config.yaml
num_hidden_layers: 13
hidden_size: 320
num_attention_heads: 5
num_key_value_heads: 1
head_dim: 64
intermediate_size: 1600
vocab_size: 16384
hidden_act: "gelu"
norm: "layernorm"
norm_place: "pre"
norm_eps: 1e-05
positions: "rope"
rope_theta: 10000.0
rope_fraction: 0.75
qk_norm: false
attn_scale: 0.125
bias: "none"
tie_word_embeddings: true
parallel_block: true
init: "normal"
init_std_qkv: 0.0349
init_std_o: 0.00684
init_std_up: 0.0349
init_std_down: 0.00306
optimizer: "adamw"
learning_rate: 0.0014
beta1: 0.9
beta2: 0.98
weight_decay: 0.043
lr_head: 0.00506
max_grad_norm: 1.0
warmup_steps: 284
schedule: "wsd"
decay_fraction: 0.738
decay_shape: "linear"
final_lr_fraction: 0.02
batch_tokens: [32768, 65536, 131072]
max_seq_len: 1024
doc_mask: true
z_loss: 1e-05
train_tokens: 559800000
max_steps: 7766
dataset: "wikipedia_en"
Each number is 128 + 32 x the weight over its row's rms, rounded and kept within 0 to 255. Layers, rows and columns count from 0. Numbers have three digits each. The size before them is the row's rms in percent of the matrix's.

# v: layer 5 attention value, 64x320, rms 0.0601, rows 38-63, columns 0-63
# o: layer 5 attention output (transposed), 320x320, rms 0.0716, rows 38-63,102-127,166-191,230-255,294-319, columns 0-63
# up: layer 5 MLP up, 1600x320, rms 0.104, rows 0-21, columns 0-63
# down: layer 5 MLP down (transposed), 1600x320, rms 0.0946, rows 0-21, columns 0-63
v38 099:163122140090109125119166008115090123118111073164140111101111079102168157160141137086105176117163129033146057118046151114123160107088089095151193119153134113152100123184111103132174190159141191
o38 091:089150154137125129164095127151121151144162127169212158081131080131127178161140156144108153161169128088088211154047148081107129117059158117213138157135132126125100168123096078158162125166140089
o102 104:128105150110109135116119130075102083188135133097094177124110111134118066131086102107127114122107148175078146147127184190119120106058130134086171106152095136113113136090101142189107033097135149
o166 100:030141166106166140184091135156166106099129136089144148108121083128124123091091125159169147185102085137105137111127106125130144104122134119125161075123115098149128110095147092122181172183180136
o230 121:105126120120233116168231147143208104158101100097146119104099143115131157142180107104081116187130120146098094146173156095130176113108069172152102174106142143140086174104118121109118112095124121
o294 091:118106095110109143170084101177157147135085103175166173083050056139136162096101135112154158136132184099117176124110139152139154106112094156145091076165089114118111135115137115174188092142111119
v39 097:089141129142150146123116126083140117125056139111119122129095160147111165110122096164068173165135105129176176119132159133133140117127108104156167108097069128116118150120158170128128108165156077
o39 091:182144087134139126142094141146142155094138108148136171095179076225077157145145108078094116144138172101098173145132139134122126134117108133148098067154114109102083122090134128098173096134111113
o103 106:145097137126069065135051108116117136119126117116108156115126090096124100118115095134172086108087087091136132181093117126147126146123139192127129105141109127203189102122074124181117088099122179
o167 096:125134117160152140110072116113115114116103120091150131153114116127079140123107094108120121138066109123086152125088118139116102090104049136168120010152152089144153073101098144142134161175136104
o231 099:137096132122129143064205125152114135136118117159148124107114091163179130154160111122143143104201181096112150125085144138081120144154041150123114084125135103189185080117070146114093141139166179
o295 105:137161096120096080108106091077093110113130145129135146133118111184088133127137086083062090102101191064140152101096192070127123117140091150174084069173124122137135128087111132129131121138127124
v40 097:098122075145133130130113159108135079074144162161141156147140215122091114107068093114085152115121134160145049114117174135132176141127125181121114108108142167082141101053134131124185100118101140
o40 097:177122088153158140136121139046114123105127153196151142119138168132154108141148125082091128153137168120133098180102161127122112139043156079044132094120125109103142101207155132116138121150124106
o104 099:111068172127138141136005126151133123098136160169110157123131055131123150081144148094061115163165127144052116141129125125133117116133149118081199163145106122115153104108128158184134157095101149
o168 103:179114108176130190075122138136084132115130160170146171151137194074097149118065118076117149138131202113105120148186172209106099161169144150092126081186190120053165117153206149076113155135131154
o232 108:065095147166071149101075080131118155069088152182121152143158142120168115151059064153153142126094095076086155132145113200074124162124138094144120131093162041109121071184185131094185136112099122
o296 094:067127153104196164152121150081106155075122111181151186146187166144144086107080162102072126176165156140124121139153154169124073137070144134103167115149097093075156072167126148080126158149156133
v41 102:147179181134110139073132116086110068081132152130141174154112191093085118113171113168127118128133163088075145098132120116149168123120110106154093095126148118169166107138118119152147077157140132
o41 094:110152153106070100122248088139136092094143132162104136130122093144106085157115143063195116121098167152147120143071111137229114055141125099074118033202137101159113167183114150172115089139130158
o105 109:168133137172036122100145130151065163118165120186114110105168107143123142092096124105092104094126134130120117143142167126175122160166140224103100059150078135093091166147140075161148197087105136
o169 100:098154121095132175113218113142131133084119159081135152102104096165130123099100092120159129105178155183128117147084114069123101066114101140081135089150122123135126096133142148162133142129163159
o233 106:168099160088207122133183183124176112131059125131183106165148145139110137111123072124178090108058194172139155086141164043057093133127094136120141136083126117093045109113130139110088136089140157
o297 103:101098134106023136117146168145115125107129170145153130126177169183099165132135123097160062087081098140129135150125137110094080082105081139119081053139128185068138108120133147173081157184110180
v42 101:162129141160113124190179106183049170158116136082114144104060127151190116109120159189149088146149141190136148133094105145078110128109142147164149163113106139133194107094133124129076127126147134
o42 096:166083091146060143119069120151187113164138113137093152140080085103110111123137156107122104167136155114136189169139072158115087093157153187120135100182095132125184133182168158113167152135094198
o106 111:176198119064109149060092184132155102179108076104124080103156109124143116123129148136054152109104187093076144116136174093090149111098143168129152185146167191087071134137138103074154085139138069
o170 094:112137109118152132142119096166080108158071140106164160104166068141125128111145098161117115139103100095148125051120126118114132152148148074114145089080120108139148152119147152118138144129088180
o234 102:152155141113138174181164122127115111140144111130177136088159076209145175085157141128111150149101104131110125083141145055132168132129093154101061156164124129143128167136075175132092133052177129
o298 087:158146084139184137098103118194165108138148139113126148138077137185129147083159164171141123092085182143179195139074103163122138155123155067092125151169078116161186147157112131141103129127155191
v43 102:111079183114135129120135105188100164153129153158140138110120118078163153162104104159170147058167119141118116061091130164111120125134132102135126112116144115156124147095104092097131145124146077
o43 089:108128118155100131163255138117108106114117174118143068160174136131137123128134168075166104120125130131157128108117118151131085099136127172131140142144153156132082167125078080109143140044106135
o107 098:070179092164109110114183200158116077102171134158155114118132139089125070153120132113155111114129035158134099159165106153167119085151136154104206132132110072195168131148124111132105173081166145
o171 102:168088112161059125123216145091097156112109102121194093079102132147126166097208137139100120091147098125117145141106121173093138117066123143146115123115178127162125091109155083130174144123131139
o235 112:163076129145151154110193138123095129161166129106127114203077101178055104090130119077120119131100163138121163147080116088130147112137103165092064195164147168123098114127085116148052136086186126
o299 096:133122134122172124109122109073114101118118147159109140132104128137118142117149126068180182137086111107096141095073162097099085104162171121138123125158172152137068126118177049137095077109084105
v44 103:120074075150159122101173157162129088148162111159105122176098104139150090128148143130159177103116150163152107166073067061111160115144085091102145128136117164146114158136114135127128124127105160
o44 096:113110147130132092054201144154117077122155121106119100138153143083119125146106090191078131113127150152139113171105146122131116086160115128146157136084089164098143174181073137127102134091157093
o108 106:144130131094188174125135167167157134121115122120147092109165194158170155135183148165068152118201105099086076112195130138110113136223115120170127154104118120112160093119144110063151138123127109
o172 108:071130141148113097054126110115161082134131188105093189189113110184146109113130106170108104121158185159143162145104130106103105144114145118101137196080109146079090155137134119206105087094094135
o236 115:087148146160010140105100074103086135114156087099139156113183105134184153179075164149153142108155087117096132152133107187129101095095179076179140085108129103143122079167163122099122134144102118
o300 092:097139162158180140123197119118039129115124069136159116165126175184172133123100155126116161116073095163208080182131132091095123124145127118130129148105102173096093149166141097114078199084149106
v45 100:173136096143129094056100152105166094192127153132121083125145124105114115156173156157054109150126183067088132117123204132107148134161169107119136162070148123090111215155119100147125113116102114
o45 096:118146166126204138125220131150125123122107082146208124108121132155100149118153097167105145144129135115114105093103172051114153168183114150128090178130134094094107131077066143111112178129145051
o109 107:072137109170194096136186082158110136106171133110147141137100113096173134118141091120163140127128080173171112147141098093130123097138148137151118145089128143182171083095101140118147133125122157
o173 098:102118157205145118129148141129179142131109160103141151084126173121097144154141109115141118104161102135078180156142146103111104100136155105125105151140076116126099184119111141162068131166160102
o237 103:159135133122166086112057127080179152123166125107111149135093158082129083123167093163131082134157180157129149114126123138114155044115156089119110132148144132089133112082124122060128129125089103
o301 095:188110106130181161118225159137078100130142206143188138121147110097113147147110079106108103125123126100088126120115120083117160080134071124120101113125168082105112204100132123104089134121086064
v46 102:077100132138102132140108160074255104204117123141126149147164130118078179116127101047104149178165082143126155102178108115139096121096134119092132133158185185122109074147148162186109159087114152
o46 101:112130102098055110124102136116194157135148184092077142186166106072073066115105105107084097166108220128144147150117115147212117137137120171094123079147132160117126112134185134126129148105097138
o110 111:166136152135083137145136128194161160166171152151120137153113153103144152139108133165126125089077183122136135226114134128118132197115153124114115148121102085136104183115094123092094100163154124
o174 088:071095083104095079127110140109140115093084092106106154131162098167161106130073101090056134194096069109194155121134174077130105141124155162102129154161144150143108105145168098163153079099093074
o238 095:128173143094049147123099138088207093114132096088160137167114090145141132129131146136131130114139181145181095114124080116144126112130132134121167077128068153147143064164101167077135167125142128
o302 096:128146127122077105088112079098121140119158093091101109156148103166130134136105073141077098184144139083190118113132183103138101091121107195107135148169123162154127110191155149124152107102098178
v47 097:079154116169134091154163172078115114160100087105095128135115179064131098138094161174127164103146145127144036159180122199127128143122127093117111074126132094106124146106130187165080196088122142
o47 086:111161110133099136115119095131150182158161117091146111165129210096130109096089180175123140091116183132149110090170075164133113102086116101076129141136130136124118144138135137141091131125113185
o111 097:144130136119057105082096096174118125096178173131118140139111110121121120096144130133086123113151137148088193128173148125136167092055145155089164113084132155147162124064139087126160108103124122
o175 112:094112153133098172087146108152088143163156136096092116143172161134140131130035150159144166094109168149158093121213118154151110136175102119106147102132149110155144128185150122067048156105183170
o239 093:081142108116155119131112111136191138094157040087140147088096090106109136095047069136183137152107172133094143092209128178117114118171100198146083100144132145156095127148150103110141129127136168
o303 093:146162097152123146107088159164107158115175117129137134189138121144112157125073152168151134159148209193165136089197149145127091106073138086069157133132144153136149111160114128055093132137179201
v48 102:077163120153130156136122097162145142149101125120117064136075135107177169170154105164107122097128065122108161113060153160121080089098115139142097162098132103087135109150185102105143148112094127
o48 086:109136139125077139095094114118138132097144146140125100119077134084136143119163153082115082106130132163150165113113110128151148114206106108186152180096178110162137139139104198129090134110114163
o112 115:155140140107050130142100157160111168110140093135157136085147138166146089111078179157135168160139110115122075112125130098123084145091174069173122088112073142174178139148173154072091121193186126
o176 100:149122138151084100030172129074110108087093106112130054139132082186155116111200101155111100096131097111135123073105117135140134108155142152168111182078114173114149123155093120085156103090030112
o240 104:163118175152050124127164118151117148171083178088179099118145079145117144126161118121057153095127130146129133133094199095127156126177085170151086142126143171148112170102090137166080159088108137
o304 096:121134121127135144131102129102095147146116169141036090144095156110154155096140081127104131142144100098149108104059119127126139112192131096144096160109152136139097160119116138107166114076081149
v49 101:070132102124125115168117142103107158125098074088120123184141171143143075106161131202152159071130039109163131132108167108122183101135155151105186083102159110125224100165143050114111117139126083
o49 096:147130143111152131119212145148127156081049055134127090131099153112096119088152109128169166060076137144139125112162107139131106145119132120155164103110119130136151072149147108149097077135153104
o113 102:087159152138076124085113165133177221048147086112127160137137100149098153116153155150133154193099104125099093114114043183104111158132139100138126214126076143213110108118177149134105140099135159
o177 098:162141126141121110118203111109096180103133119090172087099189158096104162126133090050121150104162115129104139108103152199149128108157122160146187089095131155083152184109139100106132127098097108
o241 115:175140098212139122076151147187108123090124169137143078222138094104106116129134094090161140132114131117130209159130167104125074132112078162176134181107148122171101129150134145163089164100140139
o305 092:153121128144188136134153140157082107078110069115139110170117161107110128121118146102133153121100125178139119079104149133095122127126181160169155124115123132166102102178164122075123159154135077
v50 101:129052199144128131103085129154138152119120120153097147096097199115182121176126105129119126190120126115112107138149170140142120131142164178034187085117107078110167134136144142167106110099107081
o50 100:126113120109177128147063117131068161120140162135111152166098147156145055122070124135137111187105159161149122087150135148155124170097226159115155139130077057097151106131184136105077146130162175
o114 091:104135135105053109117088123082137144144077153122148109137135143122174186099116121138144164153128116094159135069122097184078141098132133074121121107156179113117105180115255132092083133154138168
o178 105:155126131132159145145114127144097139163110125165102150135129178153117095161123159124076129163071186116122076088145126177122148108141173140062143151153118105115096119106144140068065123148160117
o242 093:070132111138098163120096185088081146149118146125098107190112150110107163150117178093100177137077129089117146157147114104116118149113126166090083096167156097077084170114171111145082105098159178
o306 099:117123148148175161123122128105111168115069098157099151150144151081139068124066129171151201166095074213194082111178094144137123156120205136111186118135131065146147095113153111124077148117203156
v51 097:149104093117135120125174100145120051066165121199120125075108081177151145171122108138103108078109155164082104143146122125129136139146134147109156163132129165125112139133049075165172133099131054
o51 084:134109117127118093091190093095155054114086109181127121122131124178126146145140095161067118143116149194141072157137131133073139116100116159146074138137097131133150092155084128058163186095137119
o115 101:116116120130156126146159153137078119133091139103119095189144125141103141132107149099128145133157112093164129128105161130148114136175117118128081102124163127122131134129120127083142137171101164
o179 102:111110099133129174087007113160135120141153134120104142157107111092131113154196070170146112128190127186042115153121125068085140128070171167130106177112121134106089145122080103142103167148136142
o243 111:126132112112127121140000157102173082179119118124118168112085134113084129105122101121119126149150153195091138146173113143130165100152144168144052113127116127076094175095125131109094130147119091
o307 088:170084098091094133130149088087134097132123127128132105082126124182151133166155105145154119130147136197116075192159100116104122117122105156145107088118119133155195097103125108128093170143159177
v52 101:100098129131131153177171162107107134115178175145072109152125119103140167103108171137160155161129050138127131075084036095100138118174105111108210177160070103146145109198141131116076199108196180
o52 083:131152115145195102102158181094119094109124140182152162120132115156154143157161113126055123134214106097049113181078158147121132189138122137129113121091107146071127151158105099182087151137120112
o116 111:163099087153191067153124196132133134138117157159064142119119136146119152129085116155121113083132157155090137199153154167162127140136145160111120128090113136128122095097113148156146090094113123
o180 096:081094146084153124141094118125120118123164084121108156151161091107171142102123112141092144185121127141098114157099112065112102173126100158155110164129148097126129078086154138208137164132092120
o244 119:163127183125144181099134221124115153095127113145178125183131163165121182101119121126072152153106116095113115114139137087105158150174092192144075086112197127092111170116145101105053202125127150
o308 098:135143116131192109086204154088078111093131096119154138148137133187120185124127075131108173129138131109123130120072162116092088160104082103146126089128126163141128129145127081072077141147089129
v53 101:112137097156167127133161159128123080129124134119145161136111125109096132164135106132118053126160165096190137078162145116176110154129146097080132140120096225126128132182132132117117053092118125
o53 098:163086157127197096177135147137083120114160142111173112164160185056101136126091176091103120115115131158128068129143162125168133188097143109107127165106117125135176091132122138150171150172173132
o117 114:111124131119146190168192145114076177120110150050131085138114191154122133112168133171141200103145070112069143134066113135129135126141047127175088097119162075147115134103127111157132173173103134
o181 099:143149117108122126162161092106077089102155162129121102173127149156140099112130120129093094116098158126139104105145140161174161160116183081050088141109077131125156125155110137129155090107137139
o245 108:087127105126126063197191104181121121101076126107122121065126141105198074103123100134108088142137103176100096165160123141141152139103204117095129195146082090178138125151067127109146085132129110
o309 089:134127100151127079191126127203096133144173138161115110174111116103167102096097135138121097140149144152164124188118130186122098156106151108092139222128105144126168069128146125170191125137127172
v54 105:088145138128119101131106122103125144123126109205164161151091153162074160117116077116147135086115113133088157089095147173102146124128134148115132094078112147096091155088165035107134133179166156
o54 095:147134120136102121128093137077166232127129103159135127141104096094099105154138130065156151128141073114093123115138147147136136121193099167115149037142188121137139157109156104090158147140130149
o118 107:160184152109161177208136122122128119207190120163090131130134132120121107176079137155157143169124185140179111101150112054135115123131173087139119095139087093111130173147123140171054098135165151
o182 112:141099157116146103145110135097134157089115099171174144129112107121151141108129119076094162147139069118101162107112170177109091151140113185096119157125123145135116141114177097120194093087099139
o246 100:118097169107106105125164082189140082135070089094096094136128141180191066122171112145118099123139134138118102108101153069071137106140159124092163181106079125158151059135147120146154124137110124
o310 095:104162086088125129124076134109152144127113125113041118148104111171125095115164144123132084171145157050110175093146175144121126123187125187148081134119083126124134127163124120130164092090123124
v55 111:057086087135103126109181097082123109056074151164108150156112114143119143152172136175110099169121143149102098106122081146149094154123151112141138168145187162117158052173100170129149136085124155
o55 109:183168083097115137133151142095194125115135123142190167117171107147106109119124119171100134165092194157112092164163139081137130138092095104111072096106101135101157107172117168085125163087176195
o119 100:130100125136110146118086089158100192145149128101095107108141130132145176118118128135148166117180125066121123152060154095119154130151091138170132121097102078174138118087121098127193163158099186
o183 100:073129119181144167136000136125168148106172204124148128135161131120120166110135076173097137108148144120092131164176146094092101116078133120117134147094121159104119119091139153125110130134170129
o247 111:111120097129098181133000186130184118128175087148144115141129090102105136085147095137088122191149137140084116114179136111100210108118117175131084140116108135060085119117084119095078117132127137
o311 080:158170110099138177137090148075071135075130066190141170113160170148178195173143166123106110113174133113121065161168161124095076122047101117146110085099129137118152096139140101117144153171153186
v56 100:107107177107151103118196185118169121118151118153129071091163057155103105078127132121160144095104111149095152156213090105126163074086148141119158081125126126131152103126109072103109111170128145
o56 101:106129144157084076136093183155185121165065169134123124104140118090072117129078141098137088104089116086122174130144144168163107063145105124118174081141144127088130183118202078154159090100117156
o120 104:123124137165160173122110142139162148129136110124131157147130111177155162107165154076082151133148075072089079101153169190147098170165139142157144123139099106108082084127157102125149118026169088
o184 116:049101082150093086098156105102130117148083151131100110148133037154164138110141109161169109124108115109117187137147105219125136117117114115158145120078161173123116134147202119168162085050069199
o248 086:164135156157101127183159130095127156111073110136132087152149155121105129125075155127150124078110135120138091137122144187102138144142081106133175114081141145124073162164173150150137105131166142
o312 088:069116105141135140175070147176179148105059139098134105145107150185124167126171133144114111133143069113160128123095159157113159147139126144122129116123112170075125133127181092139170149122124127
v57 105:115113152103137089139136092129074138107145119168078070121206109091177123107157121170137091110162060070181159139087138177124092155094103105185151067095100166113119120179170107111113141098117095
o57 108:126136116153226109158228099120121138105129135144127102081107162128134121141167144102113155132076114146164094132140150155084125167079159134140115093143151095200137136158122134149131102132167162
o121 116:122112134140105109122061133101176109118062118110181147159083142151065152080093149107088122130124186143091141065109115155104122119160102136066181131125135192090090150149171180133110127160089120
o185 106:067160168144255131185169100174151108136168128127119136149089157056129094127130123139124110130133117157174084146115096070134117152084119127097194142107080144172125154104161118132078128133140140
o249 113:093163145104165141166087133144148127168123099142121119137121134183107136094154110093078110175124081121096147116168148094098148148143105187128085153142128166097111182082137119174085133120069097
o313 088:143072162111180103193121127088160090116128050203109165134135140144103118146094136119169135151160152183150083154148096115112110131097149097118112076129121117179134128152170121134093121149199197
v58 094:147111127141120160121125110148088119136174138184155109169064035172139137154150143114155062102133159115114180096075125174120152173073196119104141139124128150123121111148141102145101122094127110
o58 091:153123145156185121111116144157091128073149122091138171166128117072090154121135093096103124207110134130136145116101194103108157166087200090178164121186149110119082168099143167141150168112147086
o122 107:137137149058077148127093090094111064116115170102124142141090156089150102124120126134068123105126150169131105090184115133161143063092165126080148124138120097082127142146132127135099086108105172
o186 086:046094151115200108144076178112144154111095153111076134119115105105141186080146118145137124149111025085078164150157159139129131144106093137163120155134185085172166147096176096113169149167107100
o250 115:126080118099113169162099163125173159143165145069093117101121126095055112170106166164085158139096146155139124117184123109115155119145145179113112120116091110061107166109116161085123089121190134
o314 081:104157118134111196139115167133177110126120149186086166089109134088136216132143141115134174133071124114073167094136126083101154131143112138183110153109076136143108133094179166152136119052116117
v59 103:128121061103139163146157100178093137079134078176126083114102067164128134130088105179154087116141130123143071119090143121152185169118150195143188120178108146121118103126064116162115165130118196
o59 099:073095177128134111146080084182071169151125122164109077106120116072151153128128174119142110130171102109102099154097079064092120118096173150154201184178140118135152115141060131157118157164154096
o123 113:153124159126084127115220160133055106145132194105148156138102173140098140149202115151128163163101089158137100121118133079129118088130091091174065124113135130142157073144103130120089133137116106
o187 102:094106146122100122135045076181062139141123131156068086122089051111143162089139123170179112125148075111100138102148116122099130101114184111074180097165163133127150092166142157166099118095118137
o251 112:099147114111120101177096087133140124149120098111106125076065130100141149135082122110071140181137086157075102158165104141156143101167150162105103174167117142112138092105097124128113103164152121
o315 090:081115149155105137140152092151112171134093123158126105101060148091179174133129118144140144177135135121130085160164079133114141119108128161131139154153153116134171052168084136153136131109118110
v60 095:159171157125150073112119140136164121076115101138176114188126087174104110058122158110148171162111150112119166129102077101059157152128136107090065138108189131095130128123085169072103173143126104
o60 104:126113109154076129101081186139171150098157068123057122153170148086181144057084143159143114152121121079102164155096084182107139103138081126146148146131127112054107129108171146114153165172076105
o124 097:128109112095104206091118155124148098134153167167153136153147179063147065198174132124146143144068108144168160105189114108147142153132127110148138122131151029082153085151128126147113175082148157
o188 093:099085133151110092088099190095156127092093102154092084123094117095132152102219143178107080118116134083024119164120088165122143121084140138155190185117101163092133122136154138169162128136093157
o252 103:074108132147083087159088119113136171108143149096066162102091081143098096109096133151116101122137109078156155157128055243155092125163180110120168093131097118139158091160154166144198093156147169
o316 094:106121124173096106109108140140151126130118175118067127109141129101176142062149129132124088121136165060060193104108119136105160121099151145147188151099124103107130137117129170167173129144097068
v61 104:138134167169120171105121112085097136105099120034139078146092134121076164094126101115123124145133116139172168162136155140052079094118156235116070077116190101086164124123161147139054135127145090
o61 088:140117129152078102110124133110154096115084100160126090131124087116083129129093119150116060172153117075098113114137091110110141084157091147103069057155090139086166122157152091144140184136096175
o125 108:123118108156130183129168116144091109095184172189088141162130157132105119148092112117181142130133092120075083083129175114138190132121110053163105126082093113186116112169112107120132120125129183
o189 106:118103078209090169094072159093085135117059090114116117135090125087097182104129096132107090145148083068057127120158132166072114108140105175140097179135129173110136139117171099121184132105074141
o253 088:144107112117146127151024067081119105121131151041103090111091132104090129136105119080101107113141145124073099115143137117119165098113078153135094102122116162101128115186118100129128175135139137
o317 095:183140075168136142094110054088067101118118147095147078105097164161133185112161126084158088096166108066067114102125131113047112081157134133145098106081121176105193121170108144202141148118080174
v62 098:174046123104111128131145133125194111084042128094159142150122139075072105160159101126075133185142142198183066108161147164092151155126096083140113104109144186099172115197144141146173159064120056
o62 105:109087133138126171124127147097156098103137151077112185124137112086059172121164112121101075155129138169125120146127133125173108121137084086121101035126139079121160159121142144157184150154079112
o126 091:151155135170173153165080151127121120064179163143087138159110138185177079118121099126122159113177049150097143185132115163161123137095178120053114137108127141099059138087064120115121098105096151
o190 104:093100114125121115101158136083125107111084111119091148162132098148105132116119089123161079177127104112133141151159148156123140160202049140159105098104158098137172150113123155105213131093061124
o254 094:169090173126174126123212125124117149067087127169127112155135182113116132096097093126156092067111102112175098172165172130108151117116128143120150119102118139122113135150181144082138162119095148
o318 088:131111122122166110114112122184148101091121152114141136118068070145090126089176069094081064150185067113122163145092147128152128089160090141155108110122098102076121181120164112127198125132032111
v63 094:077037198081115120185126099164120130083123155085124129133108124158148084089125107148199134091134141178081158134135111176112079109129127123126129117118107110176132119077093124102124121129122131
o63 086:081120144095070104157108095136085132144059201148168149082077096110165105178124120173146123126165103095058169152132120160088142124106118122109079116102164089114116102117134114095129116133154172
o127 097:190145097100174123110180174103117096183114090087127085093135173143103158241140131076139122112091194078162102153105126126091089133084086128105118119167138137101036162156159183122131121224104150
o191 106:065148122114134103095051179107116133126054157117105119152116103139123139147103106126073111153140136100064176113099144156117132136108111093092131220081180157095054161079102067175138104106119114
o255 103:159166120120197107111162179118105125137153132126136164151120136173147162106207152101090108164149123165104067147125161121127143168116145118091099137166128160159123159127137114175104176097082080
o319 099:124128179099123119136176108128196150135110109100150103133103110120177085120134121104140143169162121129122085188131105217152152172122113164094169160107141099123122097118143155184157159152149171
up0 092:083118084100078107120132160153073155184108190202107070124199177074101136096098126160123125096138153153108081172117125102073162122097078174172081106131128120123176171121154131195118148144105098
down0 089:134146119130162138146077127114179130089125115091136132090145130107108125126125148182159129144138129108143138148095096139171153115171143083089111145107084097135165088126111155066151163072134147
up1 095:139120115087130163181157150090098162138102133184167119103129120110078141185188100104140170154167171164150129144125112071147136217196085125193112120124148137149116117154106115114139141190124119
down1 097:130102166123097102123138121117135116096118101101146111100145163152139121090111139092215170081105112134119109080191114153119150114101143122091108195146165108104147121077162101102138146119143158
up2 109:094180109183089113140111152145125122130114153089131070103156127150141135176140148103128120095087132112123133124158147151162120145127191137160138120134093107129147117126095170116131132093150160
down2 107:120116085151088116113104174118107152132120138149197156136122143120118118134092106118111150157138178133145098064146111116122181163137101174154144127166089110104058116165150148112112158107182093
up3 104:128148158069115106094118131103144135139154124130183119118133070105191190149075147093152109130160080112014079172142084129181090134162065156125123151103149143158126194183148118164090143119059094
down3 104:048107176165062146137089125172098119072146150085073090130124131143127155105182123152186122151131100134147153137113070146074137126141116098148142087097140078139161185099134160122094143112131160
up4 104:134156125098082135129085147103174081125196146136183094138157163153084161063136131170073099206119186114106133109111111067152128110124121145080117083130102133137129097072133100098099078102155081
down4 102:152144148094170088169187153154069087123124158087120096064171255112114190122114093115131089172158091151100121098127139076139063178070172095190104178145135125136119166118147124161106116103112119
up5 097:078130107167087066180181117117135105108164114130128170033146139128122070201123128138139133133114148113102122157146163121154120087101061159176111121152176084189115169095137181147131090086154078
down5 097:138137143155130144141191141132126132095133091137196094159087184101158099146146143134102123105054110085180159110145163180134134137122165188130130115119064114088141150164090084056122176124199128
up6 098:080162138122118156113040208158157145112136142129126136130134149139113110114167171129108179104096117145057078084153137137174091116105127164186140199127150099153112149096113182156111182149132116
down6 099:150103174123105127100243028135130184141162123147116092125139129142105123091147147125080114164165086099114169121040167140076092128146183119123173101164159107144168147124155108111162117157165168
up7 097:110101132089159124073168161203100173132210070114161183149119119099162122135110189173187128156119126135111114144178140103106138198114122122128086174106084147121140074111115100129114100093101109
down7 095:116150133195141205148084125115127073113099147089132146088141135177120183141103095105115128109107156090178206085097161148110125145162130174168109073082135110124108154156127159179166103156102149
up8 106:086109120105121055157110135160138131114142126071149103082089217164232129144169151171171142177122186178102116087169156089146140114136133116089095131112139151122103076171091155122108154034128142
down8 112:097146100068126142117049107088152134142137147091169175068106092071147125117109166079122153091122056131116149125118160100112086083197145112196116131124124131221113162100110107130118171129086158
up9 099:167115085089135097137130143131060113145163131078149158123142116079096107126153118058153117156127180095122097097176116143190172140130085181135150075086137112185140162062117140172132111127164104
down9 098:149115098128083196080041114154107130152177112113174136122086125089108125202137180102126156121162150086152123050098156122152116191168137087152121138129125154142123094121167133087127097123157124
up10 089:144135131144120036075116116048123144129113072134160145152141124107155145196128114151158106186147155172133098127146080125078106096207100096138175135091124144116100145156149169171075208121082212
down10 083:124088108140150168160134198185092148114151182116108159166135142126114112122127199140143181105115099142120143064142091102178106136116110093080116097136120111132210122105060110118186117117162054
up11 098:139179125091094162151133085100055128125144123150149134096122147172192181149129212089090164134105110167126171136149163077111058096161069138119141151115141091101134175123129140136105105164096173
down11 091:094099128162138104130156101165112150123171101141116144165126131107105115153162094064123118125098123120113179146098101105075158112094153152141093150122083097136112109103165149097109121084117134
up12 101:103147129152089149105105101118116115147160157103170112085111179136144085138146167141132141132079071154108102127136091147090168142143076081136103184147197200128106192119113109165105186096122125
down12 099:138151192022144148138104124115095141094097130092081074052165211179115130092122131111132107172169134151097150091140150144156088112118177109084080110172139114191099133122162099141104080153136143
up13 106:108153084137105102094170160156090160117179137168097092133103148135126160114201158120150111139101082173128097111118154081135101107112116219158153163088134147170153201118144090135115095080147143
down13 102:139165149134148199144082085109107198149174128151147110146078149113172186139141139130121097103093149127188114187130101147121103130136109132096123106156120126124124150088141180070159089122074152
up14 096:126140088089123149123105162113138160136120139160183119120104079154142145174117141156122119142155149089171108176139075138128137117153086106194041100187139137138159193086055128101148163079118224
down14 093:084104136151167120157228172184151107115102158159090146076097169102135091078140106156174144061108141140085092079168125097089143095105114132066139135140132129125050144156212075109134134186082111
up15 104:143126153137114141119112201199110116102090123113152083098166090135154153130163114079143114143118105143125158141166138099129070154151172125182155071122141133131108126181135055158105057124127132
down15 104:210148189111165113144132106097146173146068135048192092158085167101146151140103111170158150136132183136158109120094087120079163062137121150106151136117120073111133079170138108158144176136117087
up16 099:127112098110072057119101122130143082135134138135127118113186141180121087096119170097119053153081091174087162127143151095137134140118088151126163123174156145163159151146125141125154090087173127
down16 110:091156141113094121188038093149105126092137093094124094138119139122161075075152142118093081099058147147126102177167197109122112157127087150105170166146103114161142183081130106192150093118118148
up17 102:123183148104139104143108115110158100177130139068121120051125131137141124192127134127158099103147162099144172143162163089134138165194103134139110165092167127170084084156102059142119165099117118
down17 101:151063118110162147071093135063111171190148129152162181178133164083143165096148173120129108110085082163128108117046119134138089147062137086133082144106136091063166120100081149164086136203139129
up18 105:131139172138137092136121134173133078111102110141160142100130167105144150108221120097139078093096131137181122138076131163105170034086091116076165140068105146186144173112107106209120072122147095
down18 103:103097143140101089155081082112186136096098106086159142091120155049141154147135169050112093099132141126150082148135096187033120136094097138124155137163147119214120170156151120143153166141036120
up19 104:129110113120079096174137167123153115113140106192101160148122204143112165110135137117158123066094143107171130169124142086120177119151143145096128157147133091162124168100173101155123083069164105
down19 102:146129139148186098187135189101075107151117093136137156192102143047114125132064175105087098133185122134160099117163115176173162083118117140148124167152111070138120146139154129134124087128149181
up20 102:135130164103076125085111159157099157127116130118106120140130154155181242161115186135131106094107148145119143115167111156098106111173089141146083128045118110184096169101136123055105117132128135
down20 099:171127098156075136161160123138117143198127096136121099141131103123120085128125100113187100138159139114122151170128102109136141162122149123110140098152054094151122119119134087182162139161115152
up21 100:124125079138093138087133151167095156126108108113127155138153095136120158124149139142167116128129091112061136147171124155136153096071191113171096142184146133140165183095157051134140070106129179
down21 097:159129154087234119147170105117158096140155186140149051092087109113096120096106138123117089132123157169151116149123133062100097112169112110102139128133136126127111114146145134113145162120168070